Weights of a small GPT-style language model, trained from scratch on English Wikipedia.
Size: 10 heads of 32, 17.6M parameters.
Architecture: learned positions, tied embeddings.
Training: a variant of Adam for these matrices, 486M tokens.
Each number is 50 + 10 x the weight over its row's rms, rounded and kept within 0 to 99. Layers, rows and columns count from 0. The size before them is the row's rms in percent of the matrix's.

# layer 9 MLP up, 1280x320, rms 0.0552, rows 405-491, columns 240-279
105:58 36 44 53 43 50 57 47 51 55 26 37 43 57 48 55 63 57 52 53 56 29 52 40 60 40 44 53 60 49 54 76 61 70 37 34 46 43 46 44
100:61 55 59 40 45 51 50 39 28 54 74 65 64 51 47 48 51 54 51 45 49 51 41 51 62 66 38 70 62 67 49 72 50 54 72 29 40 48 40 25
109:42 57 63 27 30 65 52 49 62 39 57 38 41 60 52 68 61 45 52 44 35 35 44 43 39 55 45 47 74 71 58 38 33 53 39 24 43 53 35 43
099:41 72 56 27 53 46 52 35 53 44 52 50 49 48 46 47 56 55 40 40 62 38 55 52 63 55 52 47 61 54 55 60 53 66 70 44 64 48 58 55
110:58 46 50 68 68 67 59 59 50 54 48 36 41 57 60 43 64 54 53 68 49 54 54 38 43 51 56 64 45 54 73 37 56 50 41 63 65 41 62 53
107:54 53 66 71 45 72 37 49 42 44 42 68 52 56 49 46 37 38 42 48 50 57 55 33 49 48 54 48 67 67 53 47 62 43 39 55 41 48 61 40
107:30 41 42 49 50 52 63 40 59 51 52 46 46 59 52 50 52 55 51 44 46 59 23 47 56 51 51 61 68 50 36 38 52 57 43 40 44 52 37 54
081:42 49 56 43 61 57 64 67 67 40 50 52 34 53 47 52 51 52 50 52 25 55 50 34 42 39 53 64 55 48 45 42 54 69 49 42 63 37 56 51
094:48 44 55 51 42 62 45 46 44 48 58 54 38 52 40 33 55 58 14 41 58 62 49 41 52 32 43 53 51 46 49 52 49 53 50 44 55 58 49 50
103:66 81 60 63 59 40 57 50 48 57 65 61 51 53 46 59 48 51 50 73 54 48 64 36 69 63 44 79 50 54 55 67 36 58 40 47 47 43 44 47
094:34 44 55 43 43 30 51 45 35 43 43 70 67 51 50 53 55 50 41 56 64 56 65 47 49 62 63 57 55 40 56 52 55 56 64 60 49 41 75 47
087:54 55 58 34 44 55 47 50 41 45 45 55 68 60 60 46 52 72 37 32 50 47 41 32 44 59 55 46 59 50 44 52 52 39 46 53 57 35 35 51
097:39 52 46 35 41 54 44 45 53 32 63 37 63 56 42 62 73 64 35 43 63 60 64 56 56 49 56 65 52 44 63 40 26 37 43 52 63 52 59 33
098:44 63 62 64 59 63 72 26 54 51 38 69 42 50 32 35 43 42 61 50 64 67 55 34 30 49 42 34 59 39 66 55 41 46 49 55 61 56 53 47
107:40 60 44 42 44 46 38 41 63 50 30 73 53 57 44 40 37 56 46 57 58 49 55 49 58 59 39 61 51 52 62 75 53 42 59 55 37 45 63 39
099:56 60 48 36 55 71 51 34 58 28 61 65 68 51 64 45 63 77 46 55 47 43 53 55 41 34 22 51 56 38 63 39 51 44 43 60 67 45 70 44
107:41 49 51 30 57 56 64 54 46 56 29 58 60 61 46 41 55 73 35 40 49 49 45 49 55 28 38 55 65 47 64 59 59 57 43 44 52 47 49 60
097:46 53 50 38 45 68 54 49 51 35 28 51 61 50 51 60 45 49 52 61 59 54 56 24 52 72 50 44 52 60 42 61 40 41 31 42 59 43 33 45
107:38 59 39 57 33 46 60 65 56 52 45 38 43 70 31 40 67 55 40 65 58 81 47 55 40 41 47 50 47 39 42 47 48 74 57 68 52 49 66 46
103:54 43 48 52 54 62 58 55 54 55 46 29 41 56 60 28 57 48 65 30 44 76 46 50 66 69 38 44 41 43 62 52 58 59 55 55 44 41 44 25
118:41 48 57 62 42 66 62 43 33 43 49 51 56 55 52 52 44 50 42 51 37 48 63 48 46 43 51 52 46 57 49 53 54 62 39 34 58 30 53 43
111:42 57 49 47 44 64 55 40 58 63 55 53 64 58 40 60 49 48 61 59 61 38 48 38 28 55 41 71 33 63 41 63 43 55 43 54 73 55 53 62
104:25 60 57 43 36 55 41 41 46 49 46 51 57 55 51 52 33 36 33 66 51 49 54 46 57 55 56 62 51 63 54 54 46 55 56 63 43 41 34 49
098:61 59 61 42 42 53 63 64 53 61 48 62 50 63 36 44 51 61 47 59 57 85 52 52 47 51 52 44 47 62 45 54 52 63 54 52 55 38 61 57
104:57 85 52 36 81 47 47 32 59 42 32 50 48 49 43 39 45 55 63 61 31 42 41 37 41 57 53 64 49 47 49 40 43 44 52 45 81 53 38 39
103:48 59 47 54 51 56 42 32 56 46 35 45 67 64 52 28 48 56 47 46 46 64 46 51 51 59 36 53 66 59 34 61 53 52 50 44 47 44 54 48
096:39 56 49 46 70 66 50 51 48 37 37 44 40 57 41 53 54 59 59 44 45 48 52 46 45 64 44 50 45 34 38 44 42 57 47 56 37 38 34 49
130:44 54 38 52 46 45 49 39 53 52 45 51 37 45 54 42 56 61 50 49 57 45 54 51 44 58 41 62 67 62 56 56 41 69 52 67 42 35 61 51
105:41 52 45 25 60 51 48 46 49 43 34 59 39 56 40 49 43 81 51 60 70 50 60 46 43 47 42 40 55 64 52 49 47 49 55 54 60 58 63 52
081:39 64 60 52 46 41 57 52 50 63 54 48 42 53 59 57 58 50 49 48 50 44 58 38 37 25 57 51 39 60 53 52 70 69 65 42 55 53 50 53
103:37 59 57 49 31 77 72 60 50 43 72 57 44 59 58 36 56 55 52 41 55 59 50 56 60 37 50 42 49 55 51 44 49 59 47 57 62 48 49 47
089:51 50 48 43 60 51 55 49 51 57 43 45 62 51 45 47 71 34 53 43 59 45 60 43 46 66 35 52 40 56 39 56 39 49 61 56 54 51 44 47
101:64 57 52 53 52 46 47 42 52 35 22 55 43 51 32 49 57 62 37 70 39 47 55 36 49 52 36 45 76 54 57 57 43 57 61 51 52 49 63 47
099:59 31 55 44 50 50 47 48 56 39 72 51 55 57 63 50 63 62 58 60 70 69 56 58 49 59 64 67 53 65 56 53 57 65 49 61 58 42 74 51
092:66 42 60 72 53 55 32 37 30 58 60 32 54 57 55 44 74 71 49 40 42 44 59 62 60 49 44 70 36 47 48 42 52 56 57 42 58 45 75 34
102:48 45 41 50 73 45 43 57 45 44 52 46 44 51 42 25 55 53 42 62 80 48 39 47 57 41 41 55 72 35 44 62 52 51 33 51 43 48 39 64
108:42 54 38 45 39 38 62 56 58 44 44 44 39 53 29 56 34 71 55 37 67 55 57 36 46 75 43 59 59 35 54 60 58 56 39 62 60 52 41 54
097:33 45 47 56 25 61 84 59 41 62 75 61 54 52 54 27 53 45 55 67 41 47 64 50 44 53 60 55 52 48 45 58 53 48 58 51 39 25 49 54
102:45 60 44 54 29 60 64 51 32 66 60 62 35 66 33 52 44 48 40 47 32 64 51 47 64 62 38 49 51 74 41 63 51 69 63 50 53 58 60 50
088:47 51 44 57 54 59 41 40 73 52 69 53 44 51 48 49 41 51 38 48 57 40 70 61 50 34 51 53 55 44 67 43 65 50 38 47 48 64 57 73
092:36 50 40 47 56 37 53 47 45 52 52 56 47 53 56 52 55 63 52 35 50 63 50 54 51 58 52 69 59 48 72 41 48 55 26 17 67 49 52 55
101:46 48 48 56 45 65 60 61 54 42 45 58 61 55 35 54 44 49 52 56 35 52 50 51 58 52 43 55 53 59 50 45 53 43 63 39 31 65 43 53
101:37 60 43 43 54 59 54 42 50 47 65 49 39 53 53 41 52 61 43 75 63 43 52 49 46 46 30 46 44 63 60 42 54 50 59 63 48 39 59 44
092:69 34 50 55 46 34 56 51 38 58 36 47 52 52 45 39 70 48 44 40 53 65 51 44 50 25 41 50 66 61 42 65 41 57 41 39 47 48 66 58
106:43 53 43 58 41 47 51 57 56 39 38 47 39 43 48 39 62 49 55 53 52 53 58 55 40 50 38 63 69 70 62 53 55 74 51 51 42 35 62 54
098:40 51 45 63 42 50 59 60 50 53 54 58 45 57 44 38 42 53 61 42 37 62 53 54 50 42 47 43 56 41 43 49 48 73 45 50 43 48 59 44
108:57 55 57 53 41 67 49 46 46 62 61 40 48 60 49 55 58 52 35 45 40 43 64 49 35 63 52 42 35 50 48 56 42 62 38 30 42 47 45 50
086:54 53 45 48 31 47 56 53 53 34 41 53 51 63 36 52 38 47 32 52 44 37 56 51 50 47 49 52 63 54 32 45 69 67 57 53 55 37 29 46
114:32 50 59 55 40 30 55 35 48 53 40 51 54 58 42 45 40 47 65 46 65 55 49 46 45 55 48 65 39 56 49 61 54 46 43 60 54 52 48 59
101:39 69 44 36 53 45 60 49 47 41 66 59 65 60 56 67 63 57 60 44 44 54 70 47 79 57 59 39 54 60 46 51 57 49 40 55 52 49 52 35
095:57 51 40 54 44 50 62 58 35 50 39 46 45 59 53 34 45 61 66 48 43 75 55 53 48 38 62 46 54 48 56 54 44 53 62 53 46 39 47 35
092:43 46 56 48 41 33 56 37 68 49 26 49 49 58 48 58 37 62 45 62 37 44 37 41 66 59 41 48 54 43 61 40 55 50 56 35 52 31 73 30
106:52 58 53 61 63 66 62 42 56 38 64 54 42 51 48 52 38 57 67 56 52 47 43 67 47 42 51 58 68 53 47 53 60 63 43 55 57 30 60 44
099:50 36 47 72 45 56 68 56 56 60 55 49 48 59 45 40 44 43 63 61 48 52 54 64 44 47 45 55 69 50 47 36 46 52 52 60 45 30 79 47
095:51 73 47 58 61 66 60 53 65 55 65 50 41 56 62 39 51 56 43 51 49 57 58 40 64 44 33 54 36 54 42 62 40 43 46 39 44 39 49 56
100:61 45 37 54 44 55 45 64 50 54 39 36 63 57 41 50 53 54 52 51 43 64 55 48 67 52 45 48 49 53 59 45 51 54 33 55 45 46 60 43
099:58 50 63 75 42 50 50 54 44 54 46 56 51 59 47 46 58 58 44 68 50 63 64 57 48 50 40 50 65 76 45 57 61 47 64 59 40 56 57 50
098:49 44 44 59 46 49 61 57 44 39 32 61 40 65 44 46 62 46 42 42 54 54 62 37 55 32 26 65 44 58 46 55 50 57 34 39 75 51 61 60
091:53 46 52 47 63 38 48 44 60 46 52 48 52 54 47 61 47 61 44 24 54 53 51 34 58 51 61 48 38 37 63 53 64 42 47 68 66 54 56 64
100:41 55 46 40 48 48 74 46 41 51 43 60 54 58 49 30 71 34 40 44 42 67 28 41 55 54 27 47 58 46 35 52 41 53 57 57 64 31 58 50
104:60 38 61 54 57 39 42 50 53 52 46 49 56 62 40 49 39 47 55 44 50 48 41 39 65 49 45 67 50 51 64 49 59 53 34 50 59 63 50 49
105:49 41 61 59 65 43 71 49 56 45 54 47 63 59 43 54 60 29 38 29 38 58 39 51 53 36 67 65 64 50 56 46 54 57 68 38 76 39 38 48
101:46 55 44 34 68 53 41 38 51 51 46 45 52 59 36 53 49 69 42 32 41 46 34 47 43 47 45 49 35 41 59 62 51 57 56 50 67 28 53 50
118:44 70 42 50 43 43 56 42 45 52 49 61 38 49 57 37 63 63 52 35 55 66 64 35 44 45 27 63 61 59 59 54 53 74 64 61 51 28 45 41
105:47 63 50 59 63 55 77 43 41 50 34 48 55 59 50 55 64 52 48 48 54 65 40 42 57 63 47 74 72 54 63 47 55 49 54 39 44 41 52 46
084:53 58 42 45 47 47 58 47 37 36 65 44 61 46 40 45 54 61 56 40 44 63 56 30 40 48 51 56 51 61 56 62 60 58 39 45 59 35 36 55
104:36 56 55 33 51 53 49 57 43 52 39 79 74 56 57 42 52 37 61 41 54 38 38 44 36 58 56 46 47 62 56 71 61 55 48 51 52 61 59 35
090:57 53 52 47 62 44 57 48 48 59 69 66 52 58 39 74 69 51 54 37 35 64 35 53 45 49 30 63 60 33 44 49 45 56 65 43 63 60 57 54
105:41 62 38 54 73 54 66 36 39 59 49 45 59 63 52 64 54 67 54 57 39 65 59 62 47 64 53 39 38 60 45 64 54 65 36 51 51 43 28 61
088:46 48 45 51 51 50 47 54 68 54 73 40 51 54 52 31 45 62 55 42 51 56 45 52 53 23 48 53 60 43 45 34 48 60 47 33 55 54 68 39
093:53 55 46 54 45 51 46 36 62 49 65 66 46 58 47 47 51 76 48 55 44 56 55 16 42 50 41 52 39 62 56 50 75 48 53 55 55 43 42 51
100:43 37 52 62 59 44 60 49 43 56 55 57 49 55 52 47 57 46 51 64 43 37 53 54 60 53 63 47 56 49 29 57 57 58 22 53 40 51 63 50
093:31 53 51 55 53 52 53 51 53 45 56 60 33 51 38 44 55 55 64 56 45 35 46 34 34 61 56 49 65 68 44 49 51 50 31 44 60 50 63 47
091:20 40 50 62 55 46 41 44 51 48 38 58 40 51 51 35 44 70 58 47 32 54 61 44 43 53 53 49 34 44 29 57 66 53 43 55 39 40 46 49
107:73 60 42 43 69 68 54 46 47 42 26 65 35 54 53 62 57 39 54 57 39 26 43 33 54 60 39 38 38 53 51 50 57 58 51 45 45 45 63 43
086:41 44 53 80 46 58 49 40 70 58 45 41 51 53 56 42 51 73 48 40 41 47 54 47 38 43 55 32 48 59 73 43 51 50 45 33 40 35 78 52
090:50 53 40 58 49 37 52 49 47 49 47 54 67 55 44 19 53 43 35 45 44 59 54 45 44 41 48 48 50 54 70 56 65 63 53 30 54 53 38 40
101:39 48 50 26 59 60 35 59 41 42 67 60 60 58 47 32 63 53 39 52 69 54 49 65 50 35 47 42 56 54 45 50 33 65 41 54 65 57 71 35
115:44 49 52 49 54 47 61 33 61 59 38 44 55 62 44 27 51 52 63 61 54 44 73 22 52 62 49 43 62 62 68 78 47 39 71 49 57 35 44 60
089:33 49 68 37 39 56 70 58 55 48 43 66 53 48 51 51 61 46 25 56 40 27 44 47 54 55 33 57 39 25 47 58 51 62 56 36 53 30 55 51
101:52 65 48 49 30 56 59 54 37 56 37 32 52 53 47 50 57 61 36 41 48 53 52 35 37 51 55 49 63 66 56 61 64 39 55 43 45 59 44 47
111:46 63 62 52 44 55 61 36 53 44 39 62 68 58 31 47 56 53 57 57 53 48 59 45 33 52 53 78 70 48 35 44 51 54 60 49 59 47 56 32
099:38 51 47 49 65 50 48 33 33 52 56 36 49 62 45 49 59 59 44 73 61 57 51 52 50 48 46 66 57 51 60 45 46 61 56 75 66 51 51 43
094:38 47 40 72 45 57 58 39 47 40 54 50 46 64 40 54 69 63 63 54 38 68 47 51 59 24 47 70 42 63 47 47 54 53 43 50 35 54 47 55
086:62 59 72 54 37 62 63 53 53 67 50 43 38 54 47 66 50 63 40 49 54 66 56 44 50 51 37 48 61 47 57 63 53 38 38 37 57 39 57 38
088:67 56 43 54 44 40 45 52 42 58 48 47 60 49 21 38 51 52 44 52 66 65 60 64 37 48 47 68 46 47 56 73 38 62 61 62 44 30 56 75
096:42 40 60 51 40 36 71 47 44 47 54 43 66 62 47 37 26 42 40 61 60 53 35 59 47 29 53 49 53 57 50 46 63 54 37 46 65 54 66 41
# layer 9 MLP down (transposed), 1280x320, rms 0.0534, rows 405-490, columns 240-279
114:45 58 63 52 53 47 56 68 41 66 43 62 58 37 45 46 42 38 45 65 45 49 57 58 33 46 55 45 64 46 56 32 65 63 48 67 51 47 51 50
096:46 38 51 46 60 34 51 51 66 75 35 48 40 58 59 51 58 48 61 63 72 52 56 37 50 36 45 52 32 39 38 44 57 44 31 65 51 49 39 60
110:49 35 40 53 56 62 38 45 46 45 42 54 48 76 65 37 48 44 47 45 66 43 41 56 49 34 48 65 54 41 40 59 58 69 57 46 63 44 33 47
101:58 42 30 42 73 41 38 62 62 59 62 60 42 39 46 65 48 54 54 61 35 42 58 59 61 55 54 55 26 45 45 31 44 47 62 40 48 40 48 51
121:46 58 77 48 50 66 74 52 59 50 53 47 35 56 64 71 55 37 39 39 53 45 39 33 57 36 43 56 55 44 43 62 50 75 53 51 46 48 56 34
111:26 54 54 59 51 57 60 68 55 39 56 41 49 70 57 58 48 68 57 46 51 45 73 51 60 43 54 51 40 46 53 57 56 55 49 63 50 33 46 49
115:56 38 43 61 56 50 37 45 33 42 39 49 50 39 22 44 45 65 53 56 49 47 47 47 44 44 49 61 54 49 47 50 47 47 49 53 48 53 49 45
087:48 51 58 49 54 61 36 44 35 47 45 44 77 07 31 53 50 61 52 50 61 57 59 66 46 61 56 46 54 62 58 40 44 72 50 64 54 69 45 53
092:83 62 44 47 59 59 48 37 79 56 71 29 39 45 60 62 55 34 49 52 48 58 55 42 37 46 55 27 44 41 56 47 54 25 41 57 62 56 39 51
104:47 52 50 41 54 64 56 51 49 56 41 34 60 46 77 34 41 56 56 43 52 62 25 60 32 44 51 45 65 39 64 47 54 46 59 38 44 60 26 66
092:47 38 54 50 54 78 56 64 39 73 42 36 46 14 56 68 40 62 51 41 36 29 45 56 60 34 51 45 33 48 50 36 52 67 67 41 40 50 61 56
087:48 52 52 54 18 54 54 36 52 48 55 54 37 52 54 57 63 53 35 62 62 73 52 39 49 46 59 72 51 47 56 36 51 58 45 30 33 57 63 30
105:65 42 61 47 45 54 48 33 64 48 57 42 52 71 33 44 56 60 42 41 54 43 59 33 47 40 44 67 52 46 61 45 45 67 51 59 51 75 55 37
097:53 60 56 32 40 39 42 43 60 43 61 25 46 64 43 71 55 58 40 57 53 22 56 53 78 59 49 37 43 42 55 50 55 79 44 39 53 37 46 43
111:47 49 54 41 62 65 65 41 51 49 55 54 63 50 74 51 42 50 37 70 62 56 47 63 43 43 45 63 53 34 37 72 49 62 62 86 54 51 47 49
096:59 44 50 61 45 30 41 69 48 61 40 52 25 42 47 28 54 45 61 45 43 40 52 59 42 60 46 40 37 58 52 69 57 38 36 51 66 69 48 51
111:41 43 31 56 30 47 44 42 50 39 67 78 66 62 53 49 51 55 56 53 46 49 58 54 49 47 45 41 44 66 48 63 56 32 64 46 44 38 40 66
095:37 47 58 66 55 62 38 61 77 72 54 46 62 48 59 57 58 66 40 45 57 45 29 50 50 40 41 65 43 59 41 48 38 54 57 58 37 59 55 31
108:70 51 61 48 51 74 53 53 31 52 68 53 67 59 38 59 57 53 56 47 53 34 65 51 51 43 62 54 52 40 49 53 52 54 49 58 61 50 46 42
101:56 44 58 35 74 54 59 41 58 52 32 55 62 54 61 72 59 54 64 61 52 35 56 45 38 38 35 44 49 52 49 43 69 51 57 38 54 44 59 60
126:41 54 48 35 57 37 43 51 64 62 43 51 43 35 29 57 57 57 58 47 55 41 56 45 36 41 59 68 44 48 41 42 42 34 60 48 42 69 45 50
113:42 51 69 41 51 44 54 51 74 45 60 45 41 78 44 47 60 41 45 40 57 42 42 47 59 56 46 40 48 31 45 47 33 73 65 57 56 54 63 37
102:59 40 55 51 57 48 41 55 36 44 54 50 33 46 45 44 49 61 58 45 50 51 57 52 59 54 33 52 43 47 49 61 64 79 63 42 67 53 54 65
096:48 43 77 47 46 75 41 53 54 31 68 50 50 70 36 44 46 64 60 59 42 51 57 53 57 44 49 49 41 46 65 49 53 50 65 54 54 39 53 47
100:61 34 60 66 51 61 42 63 44 31 53 59 56 46 51 42 53 57 45 42 51 44 54 42 52 57 44 55 42 45 44 57 52 49 51 52 35 70 50 57
104:38 52 57 46 50 52 46 52 42 45 65 48 51 66 58 70 46 51 43 56 66 42 57 46 61 49 52 41 28 45 53 66 61 37 57 56 51 46 54 54
094:66 56 36 42 44 46 49 52 58 56 61 59 55 20 47 50 60 33 46 71 35 57 46 61 37 57 58 52 47 57 46 54 53 90 63 61 44 49 59 37
087:47 54 34 55 45 52 53 52 46 48 59 48 53 00 45 50 58 53 48 54 50 56 58 46 54 53 43 58 55 56 51 47 44 99 51 50 48 58 44 49
107:40 62 50 49 46 49 52 41 43 46 58 54 35 35 59 54 54 35 60 61 53 55 45 57 41 65 55 32 53 47 54 52 26 39 49 33 50 63 38 33
090:48 61 40 40 54 62 44 58 54 39 49 61 51 12 39 38 41 51 57 55 64 63 48 50 56 55 51 45 41 40 49 72 57 51 53 64 38 65 50 57
104:56 44 43 56 46 63 51 45 41 45 33 44 54 53 55 69 42 56 36 51 42 58 66 57 43 52 60 33 53 63 50 35 55 52 29 37 46 41 46 71
096:53 34 63 44 61 58 50 43 60 59 33 37 34 37 49 38 50 57 54 54 34 47 50 47 45 41 52 36 45 40 51 54 57 76 60 60 75 48 62 52
102:60 40 76 50 47 40 55 65 63 63 54 42 41 41 42 60 54 51 53 50 43 57 34 57 61 51 43 50 45 57 40 52 52 68 46 52 36 43 45 64
101:41 49 50 48 36 60 37 54 39 39 57 39 48 63 62 40 43 47 53 32 51 58 51 51 52 43 32 30 33 31 40 44 59 49 65 48 46 43 51 67
094:43 46 56 53 71 61 46 51 42 57 33 34 45 46 38 53 50 39 33 60 61 38 51 46 61 55 54 52 59 54 45 56 57 28 41 48 62 53 44 53
103:39 39 62 70 48 41 50 52 44 48 55 36 61 60 65 46 48 58 40 50 46 44 48 49 58 57 46 43 51 48 38 69 58 64 37 57 60 43 44 49
106:63 43 51 41 69 41 54 65 22 51 52 55 63 54 54 60 51 40 61 48 49 60 60 48 58 29 32 66 52 59 55 42 60 63 38 53 54 59 54 50
109:56 57 63 50 52 44 24 56 54 52 36 58 69 59 54 56 42 70 49 58 52 55 31 57 50 60 52 40 45 60 64 47 66 42 39 46 66 62 47 59
105:41 53 62 39 51 32 51 50 56 56 57 48 52 70 62 51 36 52 67 56 37 63 46 60 56 41 51 66 54 37 68 37 47 62 33 51 63 32 44 64
089:51 58 43 46 48 37 59 36 35 52 41 54 50 56 38 49 69 65 38 45 52 44 56 41 43 52 49 43 49 57 45 58 26 53 41 50 44 24 41 29
091:57 56 49 43 40 40 46 56 52 48 39 51 44 58 53 45 41 52 75 48 47 34 46 41 48 44 64 40 32 58 46 46 63 32 49 45 66 46 55 44
101:52 53 58 71 44 58 38 50 46 50 39 49 44 62 64 39 67 68 50 84 50 51 49 66 53 58 52 41 54 48 68 51 25 66 47 45 60 48 43 59
099:46 42 52 58 51 39 57 61 42 54 34 62 51 26 26 69 41 41 50 44 37 46 53 38 65 65 30 47 56 42 60 51 70 32 60 64 62 50 36 54
093:42 61 50 48 54 55 48 64 36 49 39 35 42 48 41 45 58 41 46 53 54 39 57 50 60 38 49 74 49 57 50 50 37 55 42 49 59 59 35 61
080:45 52 34 54 43 53 54 51 45 45 50 49 53 00 46 53 53 44 48 56 49 45 57 46 56 54 42 56 46 56 45 53 51 99 49 53 50 57 55 44
093:60 57 45 45 48 50 59 46 48 43 49 37 49 41 70 69 58 43 47 41 50 44 75 34 39 56 48 31 30 59 16 39 60 54 43 60 62 62 34 70
115:45 35 46 40 69 41 33 48 47 54 60 39 44 45 74 52 59 65 38 57 42 42 57 40 41 40 53 46 53 51 55 57 44 48 68 51 50 55 54 48
088:52 45 70 42 52 47 56 49 49 40 38 48 55 47 25 41 51 52 46 60 52 61 49 45 36 64 65 34 50 48 45 47 10 55 49 55 55 40 56 56
108:68 51 45 55 62 46 62 36 36 56 34 46 60 56 44 57 47 49 43 49 53 41 59 68 52 53 45 42 16 62 52 61 24 50 37 58 51 42 49 37
101:53 28 59 33 48 59 45 54 41 57 37 60 54 47 52 61 40 58 63 51 66 73 49 44 48 56 50 38 52 49 50 57 37 72 48 35 56 47 39 45
094:45 57 47 58 61 38 49 45 67 42 44 36 46 51 53 65 66 50 37 47 52 46 51 43 61 60 35 31 48 53 38 61 63 44 46 53 34 44 63 67
088:66 44 47 44 50 55 51 44 65 43 42 46 39 58 62 49 47 40 34 36 63 43 67 48 30 37 52 61 60 40 59 56 42 71 51 41 59 55 35 58
097:38 49 52 46 45 26 45 63 63 43 47 48 44 28 46 34 58 54 47 49 43 47 51 51 65 51 59 64 36 36 47 53 31 43 53 35 34 57 50 48
102:53 60 50 55 57 44 64 44 44 43 43 42 65 91 36 48 42 49 59 37 56 59 44 40 43 48 57 36 68 46 67 51 61 80 27 45 37 35 44 42
094:51 37 46 42 42 59 53 28 36 40 51 46 56 53 43 68 41 61 45 54 59 62 49 30 27 41 53 53 34 57 68 45 65 36 51 58 28 61 44 65
100:64 47 55 58 48 37 77 53 62 47 62 64 49 59 63 62 50 50 48 45 40 47 51 42 43 41 68 51 43 61 45 49 45 54 58 74 51 59 57 50
104:42 49 30 41 45 45 34 36 57 48 56 49 57 49 40 63 44 58 60 72 53 56 32 52 38 52 53 49 55 55 34 45 47 70 26 48 70 38 51 36
099:40 48 37 49 42 56 43 39 53 33 57 39 48 37 57 46 60 60 62 44 41 45 50 71 58 46 46 48 64 58 48 50 54 73 43 59 47 52 53 51
097:45 64 50 54 38 57 55 65 41 57 43 55 38 57 65 35 51 42 48 73 44 56 44 63 44 54 44 57 47 67 41 52 49 41 62 41 36 48 46 45
105:51 29 39 41 61 51 41 44 47 53 46 50 58 40 47 50 45 40 52 49 58 46 63 43 57 66 41 42 74 64 49 48 50 34 50 44 46 55 52 52
109:56 36 41 49 63 41 54 54 47 58 35 63 46 55 62 49 48 63 52 61 53 28 50 45 44 45 47 44 72 50 55 43 61 62 42 56 36 58 59 46
105:41 41 43 52 47 31 32 69 58 50 43 57 67 36 59 52 53 42 52 43 61 63 24 49 56 40 60 61 47 41 45 37 47 63 58 49 42 57 59 60
106:50 45 55 75 43 57 63 50 59 50 34 56 51 59 53 49 65 36 51 68 54 45 56 45 43 43 43 48 55 57 47 67 69 55 45 53 38 53 53 37
082:50 51 37 49 39 52 58 47 53 52 53 60 45 00 43 43 45 51 48 50 32 49 50 53 48 53 50 65 60 59 46 46 54 99 44 52 53 57 43 52
111:55 45 74 52 51 32 50 36 65 50 46 43 50 59 50 33 57 46 53 63 66 42 53 68 45 51 59 49 43 57 62 43 47 57 63 53 44 42 49 47
083:55 52 47 39 61 40 43 49 61 62 47 52 63 45 39 42 50 56 50 58 74 64 36 69 36 56 58 33 62 60 58 46 44 60 62 54 55 50 45 65
108:56 54 30 41 48 43 65 49 60 42 48 25 54 57 50 45 54 56 46 52 42 48 48 41 47 50 61 34 54 47 29 68 50 26 46 54 60 44 46 51
090:53 39 70 46 55 42 35 56 51 46 47 43 35 39 45 45 40 60 51 52 47 37 60 54 50 53 49 39 38 55 42 53 63 46 67 40 39 39 58 57
107:50 40 51 45 43 46 41 50 49 53 52 67 51 66 55 41 43 42 46 60 69 38 42 28 65 57 45 42 35 54 44 44 45 72 49 44 67 51 57 39
093:49 42 66 36 60 54 39 41 46 54 38 35 59 24 57 37 55 52 44 57 64 62 60 56 37 58 44 43 55 37 66 48 35 52 55 36 49 36 36 67
092:50 53 50 51 48 42 41 44 48 45 29 50 30 68 51 43 48 58 55 61 51 58 54 47 45 56 50 46 53 44 49 49 44 62 42 53 40 59 42 60
101:34 43 60 54 60 50 46 37 49 61 45 36 57 71 58 51 46 47 55 59 47 61 55 34 49 51 30 49 34 45 66 65 60 66 46 45 75 58 36 47
098:43 65 42 37 36 46 50 41 53 46 47 33 50 32 45 48 34 56 61 31 42 53 38 59 62 72 60 55 52 55 76 45 46 50 59 58 52 50 55 52
095:51 52 58 38 56 76 44 65 51 46 62 42 51 44 62 58 56 60 48 58 48 42 71 54 53 32 41 43 49 60 59 37 56 52 39 44 62 53 46 40
105:39 42 51 52 37 53 36 40 39 50 41 52 45 45 62 40 35 43 53 45 26 66 51 56 46 43 45 54 56 62 49 38 46 96 33 50 60 49 52 59
086:62 55 57 42 51 47 41 43 71 59 55 39 61 63 40 53 40 52 49 70 28 46 60 40 48 57 42 33 42 49 39 44 36 77 69 50 68 66 37 48
096:48 60 63 49 50 61 57 39 41 46 59 60 51 00 61 49 48 44 58 61 50 62 50 66 53 40 52 43 68 53 49 29 31 47 43 57 44 52 55 60
095:24 61 54 44 57 46 43 40 46 57 46 39 47 50 63 51 46 56 34 56 66 45 52 49 58 49 41 46 45 34 42 46 53 35 50 52 53 49 54 36
120:56 68 49 64 50 35 47 49 65 63 45 64 63 53 36 30 52 40 70 44 68 49 64 42 53 54 51 84 42 40 55 46 55 30 31 51 56 46 33 43
086:42 54 52 61 48 54 50 47 39 52 49 44 21 44 42 44 41 40 57 51 56 59 45 36 44 64 58 58 65 69 56 53 59 55 44 49 52 68 33 60
097:46 59 47 54 57 49 38 47 41 62 49 56 59 37 43 44 52 58 68 50 66 40 52 56 62 44 32 57 67 34 51 64 74 53 59 45 51 51 44 63
110:45 41 62 47 45 45 52 40 49 40 59 53 51 33 48 61 64 55 29 58 41 43 59 41 51 62 60 45 54 70 55 40 62 57 52 44 48 58 64 53
103:54 42 27 45 28 63 48 46 44 40 44 66 41 34 50 53 54 50 58 40 39 41 54 58 48 39 29 38 60 44 50 48 62 77 54 42 55 60 42 58
099:68 42 46 67 67 53 45 71 45 53 67 70 54 44 43 63 41 45 29 63 56 39 65 42 48 56 45 35 42 61 50 51 50 61 40 31 50 51 46 53
087:62 46 47 51 47 71 42 53 59 54 43 60 68 71 61 54 51 60 54 61 57 54 38 43 44 35 34 42 51 53 53 51 48 52 57 52 50 57 16 58
089:36 40 49 52 45 50 64 62 57 63 57 53 51 13 56 69 45 58 63 45 27 48 55 44 54 51 57 28 55 63 46 48 57 51 59 38 59 52 49 41